Weights of a small transformer language model.
Architecture: LayerNorm before each block, learned positions.
Each number is 128 + 24 x the weight over its row's rms, rounded and kept within 0 to 255. Layers, rows and columns count from 0. The size above them is the row's rms in percent of the matrix's.

# layer 3 MLP down (transposed), 512x128, rms 0.224, rows 457-469, columns 0-127
size [114  95 101 104  93  87  92  94  82  88 112  96 101]
[[104 132 128 116 106 112 140 115  98 126 133 127 173 136 143 167 131 157 149 107  89 116  92 133 106 139 113 124 129 157  96 114 149 111 106 138 158 168 142 134 148  74 107 178 108  90 143 115 136 134 142 155 142 128 117 108 125 114  96 115 142  72 143  96 156 143 101 159 141 148 117 144  87 109 126 138 134 119  83 113 162 125 139  88 143 137 100 104 139 168 102 113 157 121 117 124 130  85 116 143 166 162 157 124 154 123 108 139 131  98 111 115  86 104 171 203 120 169 126 135 104  91 120 127 123  97 121 112]
 [125 132 148 155  62 155 112 118 117  96 105 149 144 113 106 124 119 162 130 172 128 171 131 144 141 149 115 146 109 120 134  92  93 130 125 124 162 178 126  95  97 143 107 136 103 157 120 141 144 121 155 109 127 139 162 136 158 116  72 148 142 126 102 192 116 158 106 148 123 101 156 133  93 125 110 101 151 125 130 120 108 146 114 113 106 129 157 121  87 157 144 152 108 166 118 134 157 130 131 102 112 104 103  93 131 101  80 137 136 129 104 114 160 160 130 115 102 133 185 140  77  99 115 153 137 130 129 166]
 [111 103 173 150 114  93 129 130 106 203 135 149 128 135 137 117 115 123 123 127 138 181 131 164 130 131 100 145 119 119 111 116 162  93  93 141 136 136 101 133 118 147 122 135 154  99 100 135 133 107 142 136 151 125 113 131 105  94 128 137 129 158 183 148 158 114 125 140 107 139 152 122 160 144 115 131  99  97 111 127 155  93  86 139 151 119 135 138 136  90 145 141 154 150 143  97 113  89 148 106  97 102 141 188 142 133 164  60 172 110 120 121 138 101 174 171 141 140 115  98 130 119 140 129  96 123 169 140]
 [127 154 119 124 132  98 143 153 113 130 155 165 101 124  91  95 145 135 171 129 142 123 119 160 122 140 161 109 127 115 110 115 109 141 126 116 141 133 123 154 100  96  99 130 105 142  71 156 161 167 117 131 116 158 140 119  65  91 119 157 147 112 132 127 141 159 105 101 147 161 135  86 118 127 112 151 122 138 111 131 176 139 182  81  93 166 189 152 105 139 127 131 134 125 124 145 146 134 144  84 114  61  94 129 134 124 126 135 115 103 115 147 139 145 116 103  95  91 168 120  97 114 135 119 153 131 111 139]
 [135 129 157 140 136 108 108 149 128 148 139 137 127 112 114 121 128 147  99 121 127 118 123 182 196 135 121 137 133 133 130 144  95 120 138  87 108 169 115 112 115 140 106 139 146 170 121 173 108 119 105 136 101 113 111 131 148  72 106 130 120  92  81 131 126 133 131 150 159 161 140  90 128 105  69 130 165 116 139 135 136 119 133 120 152 128 174 144 125  75 105 105 144 121 120 137 144 125 136 148 118  98 133 145 104 141 127 188 135 117 120  78  90 129 146 144 155 108 101 117  83 125 113 101  90 176 135 186]
 [ 96  88 162 157 137 138 144 161 127 143 139 143  97  87 122 118 163 153 150 137 160 152 148 120 145 150 124 153  97 143 135 147 120 126 148 119 102  91 142 115 127 113 146 129 142 124 118 135 119 157 154 132 114 147 116 140  93  91 152 172 108 141 119 142 166 171 132 121 121 122 177 171  93 143 168 153 145 156 130 112 175 114 107 131  89  91 175 118 133 164  72 122  87 126 127 121 121 109 136 105 126 115 129 104 145 150 107 138 139  96 119 114  77 115 124 136 145 103 153 117 122 166 112  78 186 113 110 142]
 [117 121  86  93 156 154 144 138 156 127  78 159 164 149 126 118  94 120 122 168  87 131 109 145 108 104 121 146 150 123 151 148 117 190 111 132 109 112 136 145 147 143  93 146 159 139 107 136  85 152  96 121 110 107 150 167 150  93 136 139 133 152 133 120 130 117 156 144 141 131 122 148 114 115 124 143 147 103 135 147 118 119 115 160 179 176 138 124 107  88 114 113 129 109 158 156 120 157  93 121 115 122 144 120 126 141 126 133 136 139  87 148 169 151 126  95 198 124 120 134  93 155  72 103 134 112 171  95]
 [119 137 132  96 109 131 128  94 106 133 111 142 140 107 148 164 166 120 139  83 115 100 171 172 100 116 157 159 159  66 108 181  91 149 140 153 134 169 111 155 139 126 135 156 150 140 170 134 125 152 126 101 110 137 150 178 114 101 159 101 110 123 133  99 143 112 145 156 108 163 108 163 134 135 138 157 111 129 124  94  83 114  87 103 142 156 114 123 120 151 151 142 129 153 144 102 112 113  91 142 179 121 104 150 148 128 123 121 140 134 109 116 171  85 140 119 150 129 107 102 137 113 123 103 160 121 132 160]
 [144 132 137 158 129 120 129 150 131  86 154 103 126 138 106 123 155 158 129 122 103 107 116 138 118 150 150 142 158 139 135 120 127 115 143  79 141 147 150 150 127  83 146 140 128 180  72  50 169 157  93 133 125 101 136 153  84 108 149 138 132 118 126 138 153 108 133  81 110 134 110 121  93 103 140  93 130 149 117 122  94 191  85 120 149 128 100  66 127 148 124 127 100 140 127 121 138 128 113 135 129 126 167 158 135 117 144 109  86 106 135 120 139  88 116 158 138 134 115 128 108 124 146 159 127 166  86 101]
 [149 105 145 146 121 147 140 148 103 142 130 158 152 130 183 159 149 159 133 151 121 120 115  98 148 157 138 144 128 155 133 139 120 123 144 154 156 114 118  98 134 116 176 108 105 141 151 140 125 128 102 191 108 151 109  70 120 145 194 103  97 128 121 105 143 109 137 153 153 148 114 160 158 120 147 121 124 125 109 127 156 140 148 146 162 110 149 166  98 124 122 151 155 138 174 144 162 139 125 141 104  94 101  99 160 151 123 167 137 139 156 123 118 153 129 172  98  70 136 122 128  79 123 107  86 117 126 126]
 [104 143 137 118 103 108 153 165 130 131 155  96 105 165 184 132 115 138  92 138 133 105 104 115 190  96 107 145  95 103 149 138  89 149  44 105 128 138 157 144 119 116 124 130 123 158 136  93 123 142 149 155 150 134 129 136  69 105 125 134  90  95 128 119 153 112 159 139 155 154 146 111 103  96 135 129 112 128 164 106 134 122 126 142 165 143 112 142 136 130 126 130 127 140 108 179 127 120 100 157 109 111 102 143  75 137 133 130 112 171 122 106 151 139 153 119 150 145 156 128 130 173 120 146 122 164 120  88]
 [141 141 138 125 171 130 144 137 109 140  88 124  84 154 110 122 119 206  94 138 126 107 135 137 152 152 120 135 126 127  94 114 110 101 160 155 164 109  72 138 115 113 122 192 164 157  86  89 159 125  90 153  99 110 124 154 146 154 125 113 127 120 118 132 146 160 130 129 132 151 121 143 132 159  60 104 132 148 122 102 119 124 142 143 122 137 146 148 133 111 112 130 109 111 149 113 161 160 137 120 115 131 159 154 180 139 123 136 132 141 149 110 108 112  97  81 117 137 104 113 103  70 114 146  99 149 143 139]
 [ 87 130  99  99 131 122 132 167 189 126 137 129  98 139 107 128 142 132 112 139 153  94 141 146 140 120 137 130 123 125 167  99 118  89 164 177 185 102 108  94 138  85 145 143 106 116 115 132 147 105 134  89 163 107 170 136 103 142 119 138 133 142 180 111 144 135 178 140 141 134  89 134 121  71 115 142 110 133  91 140 107 117  83 161 154 124 152 102 136 133 110 122 110 119 139 115 124 120 116 105 125 198 120 115 115  97 144  98 116 112 150 174 151 139 145 135 121 109 123 123  99 153 105 116 105 165 137 125]]
# layer 3 MLP up, 512x128, rms 0.232, rows 458-469, columns 0-127
size [101  99 106  84  74  86  95 103  82 102  90  97]
[[123 108 135 115 105 185 145 115 164 112 134 123 107 129  98 128 146 181 149 112  96 180  94 125 147 127 165 127  97 168 127 143 125  56 149 132 145 125 106 134 129 108 129 120 128 129 139  90  90 153 154 156 134 114 135 147 117 111 110 109 160  86 110 183 156 119 100 156 146  87  98 104 124 145 110  89 163 142  97 139  87 142 178 145 123 130 129 162 134  85 131 156 168  92 181 137 113 117 139 159 155 124 120 110 127 122 104 132 101 118 128 131 106 122 145 162 136  99 128 128 120 134 116 138 132 142 131 147]
 [139 116 137 123  92 140 123 113 148 120 164 141 163 126 135 114 121 149 105 188 113  81 135 142 128 103 159 143 120 141 139 110 149  69 102 131 113 115 154 116 143  84 145 169 139  95 133 128 158 125 131 144  90 143 127 126 152 147 143 166 114 156 136 117 124  97 106 146 144 115  87 110  88 133 164 107 151  98 122  94 111 158 138 150 113 110 102 128 161 113 103 134 173 129 103 114 114 161 137 152 145 107 116 132 126 113 124 151  90 161 133 171 104 141 120 161 144 141  60 143 167  73  91 125 158 145 107 136]
 [129 147 119 125 116 109 141 112  90 135 119  82 139 127 155 168 148 180 124 126 110 148 156 123  82 130 169 149 126 120 114 122 146 130 140 120 138 127 111 100 166 134  96 137  85 132  97 115 145 118 128 114 131  83 130 159 130 125 139 150 151  98 109 115 144 161 122 110 142 128 115 168 115 158 115 131 139 158 162 167 113 157 157  83 134 154 102 176 108 120 138 117 147 129 129 119 142 172  69 120  75 131 108 129 140 116 110 118 140 118 108 126  91 115 155 136  77  74 163 143 146 144 185  90 157 126 143 124]
 [147 105  96 118 149  95 122 151 116 140  86 125 152 135 100 173 131  84 112 103 110 104 137  87 206 115 130 128 113 122 144  86  98 113 154 151 142  84 143 113 100 131  98 119  90  93 119 114 167 140 138 142  97 122 102 152 139 143  84 147 139 114 157  95 150 115 134  92  94 115 133 111 118  85 143 149 133 131 165 117 109 134 140 122  98 113 119 127 121 140 114 186 142 117 111 105 122 171 109 129 174 129 163 118 161 139 117 135 119 162 113 159  90 134 124  89 144 123 122 130 152 123 162 157 148 120 153 103]
 [147 131 121  72 121  97 125 163 108 145 156 142 103 115 160 142 143 118  97 159 142 132 128 146 138 131 160  98  98 113 147 119 125 111 118 125 157 129 122 162 148 131 136 121 108 112 137  88 107 117 141 115 130 103 167 132 125  94  95 147 158 135 177 151  99 117  94 109 111 147 110 140 146 102  92  92  75 108 138 125 104 115 162 154 141 122 130 123 106  88 143 158 129 163 150 135 112 155 111 136 115 122 178 143 115 163 146 139 156 150  70 156 108 132 100 112 197 134  99 190 117  97 139 118 127 104 132 110]
 [134  76 114 117  80 114 111 104 140 123 142 132 131 162 179  95 179 115 130 148  99 132 131 165 138 116 102 128 111 133 134 156 150 156 114 103 142 174 100 100 136 146 115 140 104 146 152 127 164 104 141  99 136 176  68 119 105 137 122 170 123 129 122 101 138 122 149 135 120 108 116 106 130 104 102 124 109 123  82 204 136 150 124 149 124 139 120 104 121 122 139 110 148 124 110  99 129 117 129 158 134 142 120 185  79 111 135 144 130 103 113 173  96 130 137  79  97 164 128 143 108 128 125 129  88 100 136 131]
 [113 106 153 108 123 100 145  99 155 144 140 141 104 104 144 108 127 117 141 169 163 115  96 143 113 112 182  95 141 159 134 114 121 137 105  83 181 127  84 107 126 118 139  93 143 128 125 126 108 113 101  99 146 115 142  99 115 127 125 128 139 121 137  96 121 142 111 100 146 124 117 124  78  99 125 133 147 156  98 110 149 142 153 179 149 159 170 115  82 110 141  98 112 115 150 108 126 128 122 138 135  86 137 114 118 225 136 169 128  86 108 122  95 144 119 149 160 158 110 109 130 145 147 144 122 133 102 149]
 [142 124 138 125 121 113 127 114 113 126 151 168 134  69 120 125 108  83 111 151 132 188 139 172 160 134  98 133  59  97 143 120  96 109 110 132 120 120 147 114 170  86  85 152 112 123 165 153 120 156 138 117 144 111 158 114 129 154 142 119 111 139 107 137 140 167  91 157 120 146  94 136 133 101 154 161  97 111 167  89 121 140 168 165 110 160 124 149  91 119 143 150 133  97  73 103 116 106 119 116 138 116 178 104 136 154 145 138 138 135  93 106 146 129 147  98 137 129 122 120 151 136 130 108 127  98 126 115]
 [119 152 116 150 137 157 157 120 102 125 112 157 148 117 115 147 117 135 139 132 124 136  93 154  98 115  92  76 125 126 102 141 117 143 126 130 132 119 147 148 168 101 151  98  91 151 130 149 106 180 119 104 146 129 126 111 134 133 150 140 105 102 160 122 147 100 123 135 106 141 135 129 148 100 187 110 117 128 163  64  77 159 113 141 147 102 135 178 100 119 125 115 130 133  96 111 123 182 102  95 137 137 177 146 165 127 181 139 138 169 120  95 122 125 158 129 113  89 136 180 128 150 151 103 104 121 120 124]
 [160 119 138 102 145 118 136 114 127 142 127 137 155 126 116 105 141 133 101 127  91 147 124 133 123 111 122 101 170  58 121 121 105 124 113  96 125 122 133 153 115 139 122 186 140 123 131 143 137 133 176 123 105  90 126 121 125 100 106 131 116  95  99 146  75 108 131 119 144  82 116 120 159 108 139 107 110 187 112 142 162 132 149 113 126 148  99 139 145 183 129  68 149 162 191 141 161  79 167 109 152 166 134 110  93 120 113 157 153 127 141  97 151 116 118 125 163 128 109 151 100 118 119 106 130 125 126 133]
 [100 149 155 132 136 145 116 149 177 146 134 175  93  97  98 112 118 123 150 124 114 131  97 106 143 129 123 158 136 142 103 154  99  97 153 159 131 130 124 122 133 149 141 110 140  75 135 107  87 126 142 101 146 148 177  76  91 128 117 137 133 113 140  98 130 107 119 109 126 123  93 159 126 103 175  69 115 128 129  87 167 137 132 122 103 109 117 139 125 133 118  93 162 124 112  98 101  92  73 140 169  97 108 104 118 123 139 143 152 153 171 100 123 113 129 119 144 148 124 147 110  82 131 153 143 152 171 106]
 [137 163 136 110  91 133  94 123 149 100 148 140 108 106 136 177 129 152 116 126  56 133 133 138 140  94 113 134 141 122 142 113 140 119 118 149  95 156 103 138 111 155 127 119 126 131 114 145 130 137 126 117 156 112 119 153 105 102 175 147 103 146  75 134 118  91 150 113 131 103 134 102  95 170 145 126  95 104 177 132 115 150  79 135 132 141 104 109 182 126 172 133 123 122 118 113 122 149  99 203 154  79 129 138 148 109 115 155 128 118 163 129 137 137 112 124 148 133  95 119 109 141 153 123 139 148 172 180]]